config = dict(
    num_hidden_layers=14,
    hidden_size=128,
    num_attention_heads=4,
    num_key_value_heads=4,
    head_dim=32,
    intermediate_size=512,
    vocab_size=4096,
    hidden_act='gelu',
    norm='layernorm',
    norm_place='pre',
    norm_eps=1e-06,
    positions='learned',
    qk_norm=False,
    attn_scale=0.177,
    bias='none',
    tie_word_embeddings=False,
    parallel_block=False,
    init='normal',
    init_std_qkv=0.081,
    init_std_o=0.0,
    init_std_up=0.081,
    init_std_down=0.0,
    optimizer='muon_variant',
    learning_rate=0.00783,
    lr_mult_o=4.0,
    lr_mult_up=1.14,
    lr_mult_down=2.0,
    beta1=0.95,
    lr_head=0.00636,
    max_grad_norm=1.0,
    warmup_steps=200,
    schedule='cos',
    final_lr_fraction=0.1,
    batch_tokens=8192,
    max_seq_len=256,
    doc_mask=True,
    train_tokens=95880000,
    max_steps=11705,
    dataset='wikipedia_en',
)
Each number is 500 + 40 x the weight over its row's rms, rounded and kept within 0 to 999. Layers, rows and columns count from 0. Numbers have three digits each. The size before them is the row's rms in percent of the matrix's.

# down: layer 5 MLP down (transposed), 512x128, rms 0.229, rows 351-450, columns 0-63
# up: layer 5 MLP up, 512x128, rms 0.279, rows 352-451, columns 0-63
down351 093:524491454460540510487573557505452488478483465567488432503442501502464499476488453544473578466492600512501466501547507489489495510530521505485459485514502444436460501429397550552506524428513549
up352 104:541478498509478473497487510504509500518451430533489527487495489524437446450551480448489529521415474526484534466517482499527480595544529433506559521500459554511498492512542446533545529507545517
down352 115:440506467423486477533485452537515439465492576485474462550501471500510547466549517428518484490510575484497546516589542537456455483558453449520493534517533526479464501441502453462471475512513439
up353 092:493503517523417520456576486504493483516422548524538497533560505546432525503456547529514518503502488534451521512483534442507537460501451488502524476497567538511534532509520513686531478513495464
down353 097:499494513465498519464531522495553437495534489517488534482490438532468513531465414510473478529429503452477482550459488444530504445548519468469470612434534418430531469587520546491423503463488506
up354 078:484483471525502562452524500479454527514479489536490505477515471463429523587547468561443502416482501517579459499527545446512411491546489502462476479492509483468460503470446502614479500393496515
down354 084:519500459496547605546528558519462488487508493496547477471473537441487421521453491516500510472586456500404507576527549568483455537448539525515475545450528527427505491498478528474525416528451420
up355 100:492508478524506489478523466439565580477482559475556500457569490554482523516487483469490517423562479522512566492528540500539438436584482501565488474509458479500529507494489432473471410443534502
down355 094:409473504528444512494477585474493503474535456459512513570543479531535480498497508439499551441441545509454512508489543564479532429419520535495534500454465502448579571446454474498445487492477480
up356 103:515515459452531531453514451485520436524507466500479543500495538554471494439514515518550550529458591512495494471450480421440429556509515527509451503521502507490504473472493476602491508424462467
down356 102:548486535525511516514454507430497420484481514498489436488486465491477492525494416542491532468505473513469432497557552527499461551495497521570516482557543468475530451458489483610477490489505486
up357 090:511555412485451481514467467446464462449459489521426467442496539460505572540461536511486501489525417581495519475452474520490471508466477505488505463521479440493593526448490447517501427542504532
down357 095:483460499499478418595485442507463531487470545523409464561481530447453460445484415505480464538488472478548469512544506530526537476508495456488469513471538470504494583479506503485471473441534512
up358 103:525496540487524546500473443554414420522442438477487549525468460546427482538480490505493449468428473505443527560524472506456501497522546582507506484454516486617523465485515449517458513541482501
down358 103:475536509445566532538469484557501449394492483533457497446539490490459439486486506537521488483574466515468456485521449480599495422449510510465542449509461491458511469519508507439497556416487511
up359 084:527496413475490466448590592527570540469486491490475512462537536472464480527502480459490462496505470558505492456474539484498477498523489377529523483630480394456478489515538426512525472550455478
down359 097:497526526554545521527484456528493511510509450498452524467528464469481484471573461513466445492529449452542558499564416482552477437512467550528530508436530515501476479509501460515523553529522501
up360 108:544515475482531541524492530595498516475497499530449534470515561575499412502494514517540552508407557476510481508471519509449494576537471446539543443506487528455504519499513474498426445481499520
down360 104:412472524488502451543543556473467439442565504471498566537517463536472535504499428580562563534483567490491502457498527502504515498544447509533437512490542501578491494456559448560545551467476507
up361 099:504496536545469458437507478492479519540524541484472463505501531515410509481545496434408502414458516483528619441431506557489546505505455455496466529508416575537530504453538516551496457507514515
down361 105:520392476463531529445479562582493547548534508529442466465536491485517454533478470560529455465479453487462478560457536523477474497487531469493536468533479477409489472484451523496521466492468539
up362 102:469402549526480433463491502449528467533493589491488549534644437453521469577479489469511513448520506523455487491426530524506489503465456500517454517577469525467522506475464500548501476501573486
down362 094:495502424486479475491525506548525477585448501491525470513433447521482515527577520513572505485473517458522566530497521504442467556535500529565551571509521535415429507453479554458487567474485534
up363 094:463537489477514514509453476609480487591515510487531509474477445571542407480506503491541484493452457484504484549473540474490453523507454510439462565567539550466488536470497519405494417500511532
down363 099:544561553461464438519507450532554495595479424460465458441501517507474490471463543510507427580562460549540536463557475446516534474443446495469465588489604486448484511477528488493450487492485510
up364 101:499498525481552464461500513547504463528564574466492439451482517545541459468456522503450413464487553492459538524548483476509490549506481440442489521434467480529505595529520517496486507501541594
down364 098:563512435521451495514487515502508526499480502497525473532472452445494535443499484514483529450547476510568510581473499476458579499451555510501456540561491548515510451485545494511483491494477476
up365 110:511476464519511489499509528443489511524453508408560470542536540451480508449515448493509521484534576513472504558439541365429514514491488523522488504418377502484506527510506595477477502496556565
down365 109:479487471597466498550422600509535493488451526473519447490513562507529521460536478513524504521526493513430564470526514472431473477449541454455529573556419506434471510521585502508464534483575493
up366 107:546416503512510515501468507477546524488477478570494512455509522447524538522503426514448532459539460543469538479507523492499563482492523472545546582448464534578472457466454542545526462505489555
down366 113:444492533512519560506475494497447506578505633593501463520488520522500465473500502500507458463561494549515500492449529535500510456486480507519497462520476538518520556501517529492553436499532521
up367 106:521473506501519463470533472419510516539516530519543558442474492462513490530527519456507525474470557465563521472490562482529507518478518509482518521466514465585529449457509468538465536539488450
down367 114:532497528535501521454483461479489494469457501472516539440496585457539483546492497446518458633449572484458476499513503462495549516565477511519495485467454462543398541551530532480499479542471477
up368 096:568515525487487387499438448465516480454555455476476502551450471465485526496541525525478563472543478493440499509481521461455482523577472586567442568522450485553501460478511503491514541486463529
down368 090:502483473549471400435510561448514447422508476569463524525488479561397465389516513469507465491528542509565484550575513454553516467537549497504533558505545508533561522539527552569504496484461468
up369 091:461439476492550593516434420555492437499484520516473498469569506527489500469516556505486509504495493502441438476523469509453519569523498456482508460460489449481490463512511459493511538431456526
down369 087:483422424530519451548510557530476461485462437524589483537486459472585424499554506455512506443538503536534460461553501511495503456486530535526542520503510479458541449532534510482592503469497462
up370 108:507451471558498549532505494541440535507528494473412471527517511498469432571479521504480492509566549532532481460423524542492531569529513528507487423512531561582459412495463514481467424508469502
down370 100:515490417509537467518508504465469600401582550522506476499481546483464421542523469552441465503519507544497491481475516525563557500453528502476482465508552536507536515498496502514541587514520470
up371 096:576438573502535541529496502531529505496509508492477527505471457579446530472452477573478523511551502566512512491595478446458540491533468448576538541523547527534482487483538494481500539526506551
down371 095:517414506521521610479469538443486509513490488487470488412528495477505575524505430556474580579541429522552457456476518513478538428495484497508557558460457423482537489533492483542497530534483529
up372 111:502493508495506442504528495531495512547457544468484506507436482591520584443484483525440530409504567549430515488480529521486508532544479484468459531458483520471491482503543470456433525539569516
down372 110:523416493536533504492542499495524505563559576458474467485529567571485514468460499487530443534576495549526480487547518494512490580484413450575576480511535529533459476579506509543549534480497436
up373 079:527499510500478491495522517554516462489503520521474466534471495528496532519434487518528494448500518560465485489457460457510559502510509592432553437514493617533540493509547518479548551494553485
down373 086:490556474518524469575495519561543555557554476561460460437464475459528557561481449539550482458466448599462510504500562495464540464479499497504555510531540569413492490457492536517586523490523459
up374 100:494498509441507450492447469491503471515427431502505462444463535457523522539446475468550535530553523551448516555559445515560502545527514449494497476510571479516570509500471491549491539531480529
down374 100:496499480443464454548477486428486542453495572494549518524553490517539493438501496429441486489391560566513492474555406492527541473538512515581522571531543549492466487451522471454530440497481582
up375 101:481492570539470463478489410457539514539518460483461494480589493518506491467558526470488455458422552518543476535525511455548495509545525517468507551495491519491520526483474500475515442492482546
down375 098:510482540499504493471462502554453482494492498575505421503434433512498548441468445456536579412516479553447537462510461449473543545483506458552461484501485489496438495594536463471462564479506553
up376 101:530477531489422466513544514491519561590415474542530467474543585535480492514466540539446504433519515549535479536461463452530511530492452506536441546491465513556523440502487452490481498495490482
down376 096:499493418528507466532485439501396507434452488509512545462530581430478495562485521523560491560487464482515460464460494561535540498470541558459492465444517528550525560502527465507455489488481488
up377 082:498544504565515449554466557512476425575523449488475461506524471579537491493527530383498512509471555480480508479450536503499519494536472458518508462487432481476469502462452461470440476449457532
down377 085:484512412586538450473458414507438507464543481513519563503430480576513500530540458546539445469499426524542488511538547524556514464525476486455493453508540506500502438542539470505497479522460491
up378 106:468490531491497551447556461552480435491506447541481459531483572576522519475493500552495509563429434469528471499564473485494506533472509490487437497466526540512487486509468511479518548523489481
down378 107:506504524528445559534487437480474436491475449487504504466549461476554468492453438529451585526569501491452550558571489525457525457559466458514534539514534483520431486468463568501478441472487485
up379 113:526555480533512523534519493472484478546413504467426491575487513520508475544566512526540412526435490497476522499529443470536512518460399502510564494476505517463523501518475516471491473560461503
down379 108:490528485576515445446483502562537511510471473487552471466519507552494479475463546521470470518513570439459504516473474509564476532526553437570487566555447572475531441467512547430568481494559450
up380 101:497491544533543482482483529499458507522440541468467513476534556439525503495522441557421443508465483499525524499546483450565562525531502415468541490422462537591499459486486404406505515499540453
down380 108:459553490487440561493501482480501474479509508514420527437483515473505420513523490445539496493485590552520458533488499477492547502540553443497508423492510497542477478481493503478514446483492451
up381 096:554568484477526548430469524507554432493513550522441457434497520527496545536476403511453490476457534517514500486480515468446483511564549483501468546439544455515455520538600486479504445566556520
down381 098:435462446549524546493540423529605516485525493503525555562467480564522505495567539488577515487489449523474520493530482481547436494490452547514473546527543495529541473561545476469476529525528512
up382 089:452441551525495474478485499494457447542429539504520493507502535519536546433433525487512486452460476508496537502512427564578469535533522475477499461537507452444567496488462493515533479553502525
down382 088:566546515498451534509523415512518482444548453514520465474505488514482448475526504519403517589539510527503417524460559421480483568504478494505530554510503499506483550576522541526424515517504502
up383 111:484524502469463423521492537467568507516523600507553499505531494533497501506516503453462532446507453502464595529548547566588562572539533518514491493434566520542487502453483458542530480536476456
down383 098:423524499536437564475492489505536460550523606508562533457444452488511535476462486517456490477449452517514505462477560538488526482460540493491539502485443552478513489528544422511508571504512576
up384 096:564473471634527502509538510572504507506455411512511522549526571468496472445505521490457478441488480477459428506546479516476571523481491514431526482548498494498543492473470491502492494494494443
down384 097:496504479489427451514444471562572516514455494378539432514511506462472387493489518569508470532507476543503453421487501449499541471494489511538514455499566488546462516485453508567503482492476447
up385 093:558570505506504485425520487584497428475479512422500414497455534491522425549540552485478573470513489479515490513516500550556478525551477525521556439472471459471477446511501427470487523510441526
down385 097:446440555487512529480515522498472485566449553550506519481490427548500474464482545581508519499500534513422426487505512468556483539509494503577514467483608545487487537569586457541513486494502565
up386 093:488462461484533460477493464523541486453571435510499506481500553511452507518511529470527514523462530488545499473405514554540395464491554439555506539581496539438531508442455496472491511407556567
down386 086:510513569464523525540515512569579485598507470493416486552520456578535511501457447558508476525424517492526542562473525472484510473506439522465565503488505509460487544510614546520480531480513468
up387 100:515488432529486531537470476450542530542495485579521411555513492564542545482488491518483505524532522564483534551440555535494500469532551451430472567499513510498489525535517543507505511519522498
down387 101:471459542518461536529520474475558422531531535466495521529484548531478532452510522462503573487514456456561512549496487529567475495480550467443507476521492420553549491469449425440461527451530422
up388 111:483446472526398457512487569459548532508607522485523456533482474476474433475487463510471525558496547485513489506475477503589439606489480586494525527506527511510502435427536481469419482489521459
down388 119:433476574498457500567479586448544466468579510452476523531531512461478534541539548514525461487453520532478448528564471485539472522447515564562535477497489518446436536521491500497489524521563543
up389 091:523516548475476447517612538530493486553499418481506546531532455521504480496516457535493527505556490471572508524536493415513541533521596474550494512395466498523510455518538463518505403570425483
down389 089:455386549561483506464419497496494520492568493527496541512475539488494523520501518548520505573485473475512484491491533446467483495544524492532449504543522472565578483473459568490518476478535547
up390 102:510588521556481480536452502582493525529499523487495492434544527523474489447558500506541553497497635536546459545473502459482484519510454513513456493570582593480438547461513466456477492446500532
down390 104:442463579544555519527485539513536529559478507474485466527456482449509423520515535499521537479501468498554578501471466516496507423553460484477401538540471487514558513477529447486477508456536470
up391 080:482512439474473547541479561516516457452519445498558481470534534481603498452513442503396464565545505524466500500489556516486506485555486500546518560504486527521503545533511484510480485423543577
down391 079:489491480513534457483523498409567498545464436482498490547472475558460561445511534558536408457540477496482502469496518597534525505428480466451427527497522493522491479491480576513591475536486514
up392 105:549417502471533508475503404517479435481508533528501460495509455444495549486516490495525468505559547485476493513552512443539408537532474542441484514526559537513482511482517572491531527561534543
down392 108:455570579503584528479472415466509485438472436494507519484482521463508456453539555460459524500481502569543496569471502595529591460505540544520486457536484512593522517452481483473584444445483442
up393 105:462429521517446515376581465509497460478448493552400518486496563478552475519501526441537488474495503485534525534557485526463532517545467436528510435520474495487544599503447462587449493451526439
down393 102:458416492501505545498454421469500465493516526463416492572568473488506529495490503475402486543557504466512543464466471496516467473484513445458430509495544453537476454521552484532421440432495401
up394 110:459479492445525513551610473503425523591541520561499468554470575478456409452533508520402498476467513531447459496478518467448511497541453521647491568470508512473543432533457497560524493433457522
down394 083:612487439563462469529460452523466572502536497490511476548528559529487535523543484476473531488530530477462589485488514540457535486431539436454525562478480427532421416507445495475495470510509469
up395 105:450506441468518465430437491479475520506501560502501492469456521476503480442557415494471482488523504480580530563481518497524513382482489553496569520470452490475571507514483472502483507540487552
down395 112:563535532485494571453536434501508437551518561516530461398472473485491403500496543505503514565549500495480468499509468486441506478478464509452564533506449522453495496527502489462527501476434539
up396 092:491515473483529549396503439480493547475501585517532509517505476604477528500506471497516489529524552527526466476414480509493544538575489479499505499520447570502480508514534455473519493556468531
down396 086:506560527544529525587496406522537532482542565499441497543493508548456503458479471501455497595416439496497490490469502500481512519525511491579470419470538533534492492495491506548454511490520531
up397 099:429556481505486433365426534444455552532458456525501454543557463451482559485527521501431504458507505528484552494478469487557488417581533463539438513493534520480478468555500547539534470505501536
down397 098:564498492540518526567549449536514504547453454513499492455480516501485491492512549508523516562543464574503524485451480491455504556483529460498452484609584512464502524425563510542458488496474532
up398 104:457435527499498552527471562460497491532511570431521537506481452513526490478454468509523511537488541465481451481525489513429479521507569426485518515509477449537466564421477503458519382442517492
down398 103:587478504540506516494480416531538419501491493491526485530454549544486490473480485525498485558576519538469536494523473494499524560502446484506474458460425429500503519494477569475517411464610514
up399 104:634379444574503536458509463506528533482446466383532488487513443490494502501514541479550469537485491429490477507563501471469526568540471496525473519476492524580538468495550451550481507510421532
down399 090:459437505471485441533468536484436543481496459454589535399535529450523517495508475515545445509579501551491555532538461491574496452494493465493534452500491553547528500462538508516527553485505474
up400 121:493539482497495428485532568560482513560491551476531495529481459535503509519536544434517556419500579450520541452426493473510501467504528530458438530606461496606479463499498515535515528497473503
down400 115:486486498484462435499489498478458484472500548427475481476515481475566463528563565480466482468519450512545552494450536439526496497511499549476533590533482505498473461446518539522536440587523537
up401 090:529503501600477487493416500534459568512509525466460511509482585481507454507532464532520467581533488503587437511532538515526474517558585455444529522503452588482532487417440440461534426448471484
down401 089:568435463537518532530526471485475491502481491499548477555463454488502469464475455470484433511496433547502434496522529554469515477549433419438519497561488462475512437546444532500484530503531525
up402 120:553457580498437488518498500521490556466477462517492497534527492534480531470505475506514568439544503438529538463559441416531425473545486520469441536484495456508598478447558507540483469471547468
down402 121:512535488525492509457423503521468514474385554490497507529517563521449430479516535436509457503531473511499547466452504578481478531454534519538443489578505538488569504490520536497491503407516526
up403 110:541521483582536469479578504506497498414514504492476527431545623546574569477497498532466547488475512467581504483467470492498491510498525523473484494501395553492537472479501477462514468456464570
down403 109:469500532527508464519458501497453466441507513476522493502466453569482496477490460514503503552428557473568464469547514543551497503499597517542481521488458627547552544444475514488516514549479455
up404 108:478460504587530453525463470415508486543598504514559509501503454517425539428470535486448466489560477512489498515484531500465462519575464520520491535612505554509581499488513515564513525580507533
down404 111:519488500475544519504444502517501533542507483566544460429498504493525506478535502491526565540586465508549560486460436448464463525556525566606459529493498489593497550511473462498545519533512527
up405 084:536432513518458508446516489515516498399479476498602456487514458473519532494576452504485479589512505540507494500461544512479486479486494496460540493514577519479515538510485473495446505450503443
down405 081:513485471532462507527458484525528515443481483540488430524459458535441461489487527582510430389508520560449500547510495467459470465506588532472524462438525510537560578422498462505531517490509545
up406 093:497560454438461552408569468454530435457553486532550479488608472465513521519470498518456513506535475514507485544547466506441496497488493524481520463492508455485495478517454434493510458561481525
down406 090:480472492505522506574554541448498540580487508447487451509425468529466536491533489527543554461541441471499516528467420551433464513544442499498470565519523432491511555443543472588511518501511440
up407 086:460554589547481526488482539500520477566539494488454605511493513488585529486506513493480506550447535460498510457503422478518472529564492480411517438535462470477436540535513446487455505479550493
down407 084:486439476494432502569467482514489497525491522486550457444490468530534516478499505487578481448549424410453495536490521535430461429480468508529536519480479548445508523508562527509512439434559534
up408 106:565502515490471582470546445432374474477501553458417478490536499471502487518519560530500540468538560434456498484528499557475543539527501539435488455506471481479465509469471459536505513434486511
down408 089:474545535504495374440497472523448488408543580473470539502466539482472454559510478530547452399535475524499466486519394490486536488465507549448515519507548536458446486549416402514556510533504469
up409 106:524501479417507479442490495518520447533563530503482508472629529438480490565510522561463456425475517548485489476525453488621521552562461509484457464553453521515513463526569461508498534488473450
down409 099:519553481552497482580499534549542504469448481453481522539453518556443585513414459508544486550518546452447469504472516485491472504493479476477506467505509473594515499472470440458529516508501428
up410 093:534566446476524460433483416491523509511503523554515492585516591473447531513530520537543593544479465458501542496518473500562464491504442502557497498511507599512469439535529452485482519499524498
down410 099:532561442508497439573530555451476572463525468527457478568437422465495468559506485515516501596507538469417463493561506525455511512519509447525463481494526489438514466483469478512509504464562462
up411 086:476528510523453530473556523529500475469475506534489504471534468448401507458493431480460486614536515499513450462505541532489481511531505524472482496516519539491523513468553550506503455418560603
down411 091:513534430571515418501498433519574477537461541495521526466474474560531486481521561546494518459538452568474517451530515517480415572471419507480515472495632492451472547508480548511573540527485503
up412 100:556516545496442477458540470480550520504491481469505517428547492514429456479482484469550505487504533454481490448513467542489488505502533502532538516538499568529634529525509493555495534486514520
down412 106:481525489483585428513542545428508487528530519516501474455514487524560494514488559517546499573512472508526545535465391481570581472441483521465497524495469457443493471545510486452547514484477474
up413 114:433461551560485492411510503593431546501491481505477520487603483466445507456463538465551456500451536571479585511481451486505471490469479504497464449461531514502509413541534457454490569508535517
down413 120:493507444530514467477506564493531428463581530468472582448508421505441505472565538510523461502437505543533533522534533496453498523481499554444430483466539467480492454508550453492521498508519495
up414 096:520462498515485449455467430503448526494438493481507540455532491525514525492526482525523455501497487497517509478494504466482546417553504400479467514491501511543445450571504484530428461528516566
down414 098:503555525502515491475461452491526495516563612511543484515468409604494544516455449543479503468580560475472467622531523544502465503540482489482539438442505536459473527532496508538471567564539475
up415 092:479480511508419500508528508589494484509477402455487505577484520539445488495470486476536476517528517477532482488430502505521540512613511509565494482414493437543482486536466479523504545505471502
down415 096:504479543503468507566481496479511461495546528487496482460403383461515520552489454478520504531498542469484495503469449578489455456480459554483482509505481543509472498497589510495468512454517539
up416 103:472484536469512511537475417472440413578514506545480554405589477547485447511493462500510484486451540548459464436428526526477519538485495447498535542504468503534422445462439550525529531478534570
down416 100:438526441496611511519537462471451441504518543477516549594467521467509493521469513455589505464489562568427524497550508446502527455429531500531512493571459509506527482517506489502477475523473507
up417 101:520501521554519486424519495483460484527525493494505512526596556498505536478494489436477466418506591565459571500513540502456514515432456473422474508523479562410491512532515480478429578491559562
down417 107:469500516477441567525534539483483458477520551519558489478511533500477554453448509558488508423467536519459476452522492456519513432448427470517514478445497571507468516601429426442515541453535527
up418 092:478434527484476512514483489525498499461539497443494536496420517546490453442513393453507461553482547457492501514441388564565487548535573499465480482492464541537541520498442481490415454457536529
down418 096:505552497514542453427520547491554468533507527473487538481524489552505530512511537503484473497564401518506435463532519492510553497455521563484507528454633467394527458499492531534509531552519496
up419 108:481527463524521473500517496532497499460571494515554527529501574606450469429482478531461494500490572572536435567426531480531437504481486505452449525487512522507527482484480484492397492487555493
down419 105:512472515472406469512520524472560551402544486434526517526467517552504457489529479516512553488527413522508482478429576511518524512485554497556485426525465475500536524545476508468452514557482552
up420 111:510527535460503440504517538553533528611498539515483432564540509514446525443521474436517426406554480462516539470509452437499521524482463538551479506474509519615497484530447491541508522465512458
down420 113:540486408468439509466510531477553500550501627404499522556543592547472482435551487490484488470485465547577496424504478460535476519515456535535512538405506468544487483532460500533445519489473545
up421 102:491481533477514540462520497495522439452514519554562520478469556541405522515531525577476506516518454429485497451513412494536538553520494440549622494413491482460508482512448464508506555466423557
down421 107:552484492493542472517535474549560460555554524509485511437530460523520562447476403541435583439509407464567491417523495423450505479522494416507521529489525521546524475469457587481494512489505552
up422 101:437537411542498498494529460478492422479483539470416543509496510587549523503528482517468468511509567513547490501415570534473472535499534454596574449470476467478450515509441477468444412559501489
down422 098:472441530495481542543500543498545459530473488564498498550521462607427439521542476478593464567542516478522426461523456572456495483466447544549503464484528469488555478454543469511542525440463540
up423 105:545542518458480470461530505515542481514509467483507561463532636561469525532483491454564534518440493501523518504457532479546535566483483483548476520418484486515495498517435496534557474500426538
down423 098:458540542539525433549512449471512530522488493478534544537493430497395449418518523461534491507549518475587485462495507501542503480521505522542520561429521519506472474485566481522500446491533599
up424 133:462496542516481483480505463515486509617514489436420468536499520495554450536521483542468516520483547427475479483542506544498504586532525506429547555509474462500569474527499529488501506474397561
down424 078:525493519528451453518473455536508515476566505468479517498530485541481518546530516462547511441559600593493527547588508484526553530485472493509485478507450478529515439502499550495450596539540525
up425 110:473542548486443542510534484529537442464539505437442439445511431569519502473503445490527402477489535448465493465470421433526465519542531501458504524492510516466512511565438503533489444524541588
down425 106:536512545438490497442536503507552472531482470541512456462476520550424483502546554534499535503571488507533416464491453568517544530501517518429554413521521487463482551544523514520521521491419507
up426 101:535565550518477414482460467481444459517606573546504520473515525459444447511496559473517411491517536546483499465471511531523494499537437474480473422514541610532478540524526521488437515497538467
down426 103:493548526563525507532508532400465504429528549516512491471537520515468523520511437496496463492381439503503480527488482527454528498517508488547497439515481519502426495417528495538469462526514517
up427 089:457514443459494467540478551519510524516553475530576542541507519506450486558528540433472517535425504510495516494422494430479485522549488542457544530503539466524470476485523510521503489461464551
down427 085:528500447486438441486499486494466503501565500452514517521468525504495447519433488525508542506482544516539553528546487525494462567514452483436530435503541538471470492454517500506493493435488513
up428 103:547475474471421506484575500549467576430510522481493512467460491475513508457489552567451470472495469500484432492500566452433424519595498477575554514504558511498496562463463432547403463489493516
down428 099:505574557506548516575531496453540495576504453437521428511465548492494495446534503479504558534488534422459504540527503482459564514498403480455502491459464563498519479491537551541479482441536445
up429 094:481543581528552471521500515574440510486475498506499547544525503487477516494527484506495517518534568461508522527583587400501552461518494511435551462470524518482546434496471477475360491459494496
down429 091:468559496522443508509491504581457519448484559501470468548488462477479466530502470510508511474541459495524580442527561497470585465483466462567570508516509504494473502544519463462468479475482557
up430 108:488580457606497497473491420487468488496566463408481483532526515510463486522522513492538445528535505437478517503407493539479482518524488496524549445461525502499502501490460457537459518536478547
down430 094:471512519451483432465468523463483525443443573487478468460534533355447485562519491447469540521565467451459543498471463528581490526470495507481496500509610599528460480466492473486533577485475475
up431 093:428520524516490509499499477566453589507466480447468537494455527445480569531525487519490558529516496498457521550502513515498520591549493525565507512445400493551565494512566495479525417586478537
down431 099:437514451537504402475543491435540493495544464493537573515517417561446495535561522467521502452465507559481520511550522475526526567517550535442475409515513465513584494480493546494449543514490492
up432 098:498539457562460546474521528539507539510473491506522500509467534499513498509494506399475505587478533496501558435492432471453557581519490497547464478439438430510544477464479452566523433507506422
down432 096:593449545554531448390480515513519499524477543446528480479478541430425537509556502506507543470533553508479475494503472547601519524481435493508538498506501528541520458534461452473557551549547472
up433 098:509439561550497447470577554476499514472481514482450492509522474530534511528450543460436542490480533478510573461535563526459486552500549508543490576497473516515505514540534408529502554513543469
down433 104:518536541541475532491542503584564476435462488536520443516501420475495494511456505505440549514528469421451558492447510495467510494538549472525526512547473506567461438472449532514533519460516462
up434 096:499520520585518528505518419540469469511489552429509519500518486515510512506478481552563602549522496517426471466458467540433488444577446461471488462475432509479543523514498505466519470517466525
down434 101:504476490515573459554495521516506482507566475496561467571465456383499447524455486484534422491491455516488524553460478448539472421518534471520500560450485546574530488492478495492478480494489508
up435 090:548496519480500526439478586487454535546483570531440517347584506460461546507513451458487487503456481547499504484460516493468499517498486458457508528581484497502528511438542537474547519429509497
down435 114:493453468460601549527475510472477489550496481537495537486527484486553442529459506516542528480559494502496455519511448472496461437543442542518533524523480503528507469469447495485538559484509556
up436 098:493556521519419465568540520461501553465508482454439505504485510511551531520566525529485480404495451559453524512427469481513529591548531560527591515426547539499503487510504521467527492529481523
down436 094:505467486581534555502427524548479488483526525511489418509474500507478446549437533475531479536527491535526538488547464508435434491541530545501540510528422463492600556551456515490511495421520512
up437 106:513500492521386515512466501503482498497546467486502530579504479513475516465510484510502435488445537507535482500492542504530492484506554489507476556539545508497547464501577500541511521462534459
down437 091:532490498501521566509537446524580497411477512528482550462507467537507523611468447472473474557458504516462447540446496511502507506466502483459456488531468557504495447511479456503502510497526416
up438 107:512472498501493559586500568468479474559479448478514465510569512502497491546513492429382520467509450548536516491457555455484500514513498563562458505520522462494499553546467514539482453526542503
down438 107:518454435531462470516429463522532462518456477431482379484492515484514514496520458534481498461478507558451546538482466494502533543520508530510518483531516487585431509479471481514536487550543512
up439 102:481489439533433449421452506488518454507524579515517576523475485517487446498557528415437457456464552553529489487478511532452475456515438525491426512460477506542504565446486501543497460513533512
down439 113:516487543493515510546530543531493494498475491536492466552577543532472545567430421526514500552474458439425580514535539451498471447548458447482544491488517470452481516439546537459463488480494511
up440 108:498563485505534494515546565461494496509559441514480454487470450444468477495516489481460451486508447479549540537524482535456470443549460582567494498453527505513485488480546462434541484550530486
down440 116:489503501490488533535479614479512608488521497507553480520499471535420506514495512459464503596555539549477436433466458497450487517473467525584505490536525487554490527572508502531481527505581503
up441 097:515497518462512451532472511509572518532512486444495462529465443464452426524485468504555576419446551452523499505457477492548551572539454468470495482489497552499501508484540495491553459470555536
down441 099:486563556434471532586497542516478505526504501499450451527430482512532451505463385545492511465510572450588489547457511495526526467454477489495471503496517511519422565484513459468559506546443496
up442 104:480489513503495542525500447545521461459463470477517591506540500441472489543526521459487481512512505451532527455447513570503478439485440467500572513518465532523444508509516532548556457441582459
down442 103:450496536523531518471474514511513532488498547520500579502515559505539476515522506430451465556410420481541488547480469519394464450480500534480553550597499441567595468456513528455454458540539491
up443 088:496494530504510430541481475488428512451476486486537554492465528504565477528493463474498519549568499492543500486524502398534493485565524521416478486533547418558439470465510408495547434490604566
down443 079:467576508540527552536511514467475511480432449443533527461473487496462470516529545476499527454527455448509508488512458508572571496619487463516510496409469506490523504462465492496482595482530547
up444 108:466509522549466545508529521560497543455472520483531627494542483525526421538482549553506495525507444457502499487479507511485546586493487548510553483478421522422483478453472480512448494546476393
down444 111:547555500474489514525531538607502525460494563483501549462533502516540509426477492550502489505556495497442607468457498498526498574444430504432502511528514418437455509480464447527445546548529498
up445 090:560483517509432530519577437557546454504506531513431478450519522536401491486494523490521443487525529556431403483531459488519521570501494463455522549528523549459486521572489503438561509492510530
down445 067:458526534541530426506511390499512513479419480458480455509471512506547475596494430490562516539466597498467535524505503506516511547484474533421532475491560456514519439516499477585546455532447482
up446 103:506488521521529480519592573446461538575489567518503463494500523507461500509502541521468469470572521500499564401516517518512494457499466508512522530535463565523482395452448482498489553521483525
down446 106:451426519501460467519522569482474524490495493544595509511536547491487507503615468514495451492535461463560544417508431558526495533457456500518512452494467458527461483564517462574478502506540457
up447 088:500534492576517489555500480393527506545491537474418577541476491565470551498467546450464453439441511501518467469507482425532465516543484468552424522459515475562442447519526436450474459477543498
down447 088:485526490471462463417468521496562546423521377514528499468455503437439507473474521537467546490458538469508451410428500524463436494475500522564514501503473486533499497489517482558503466427547496
up448 099:474509447548512503455557503492450547526417501510556518476494512444474511509476520416494510433573566500541499531583481454499532480524473420441494490568513489436528467520507506449519525536509532
down448 110:465546502559555501471478484501485551500438521514544513456504548523482586456494457485527533497514500558440501480429513462468506495484535478483425437586452543453496430451511559453536509475505483
up449 107:458485499502545466544513500488517499463469493528513536491536473509463472513567496513549520500515483401485401547526486516519530531484483484458581469490481513489602473514492550533490462568421537
down449 103:538515446460477537487581551519508518474473524461493490481540458488482603554533562497481555448505446524500449505476514531466578453488520566447459514491537524478523467513421564466556452511556515
up450 104:507507557501414492503495491519443502473546582514484557433465478514473468501512462495504465526501511447521453464457544515469480472473491523478554503485476530508505543499484500500450450443533514
down450 112:543504483476545453508494510474524510534427553544592519497525485552497453438519470474460485524497458473479518479501487496457492460558484496541490458496483499490441558512438502501472435607536534
up451 091:437443515490491519540537548456493424422457502475477603487519479425478542520494524511460558579532547476518533504618476511459434555503505501463628453441502478501489526493468434513535542445517466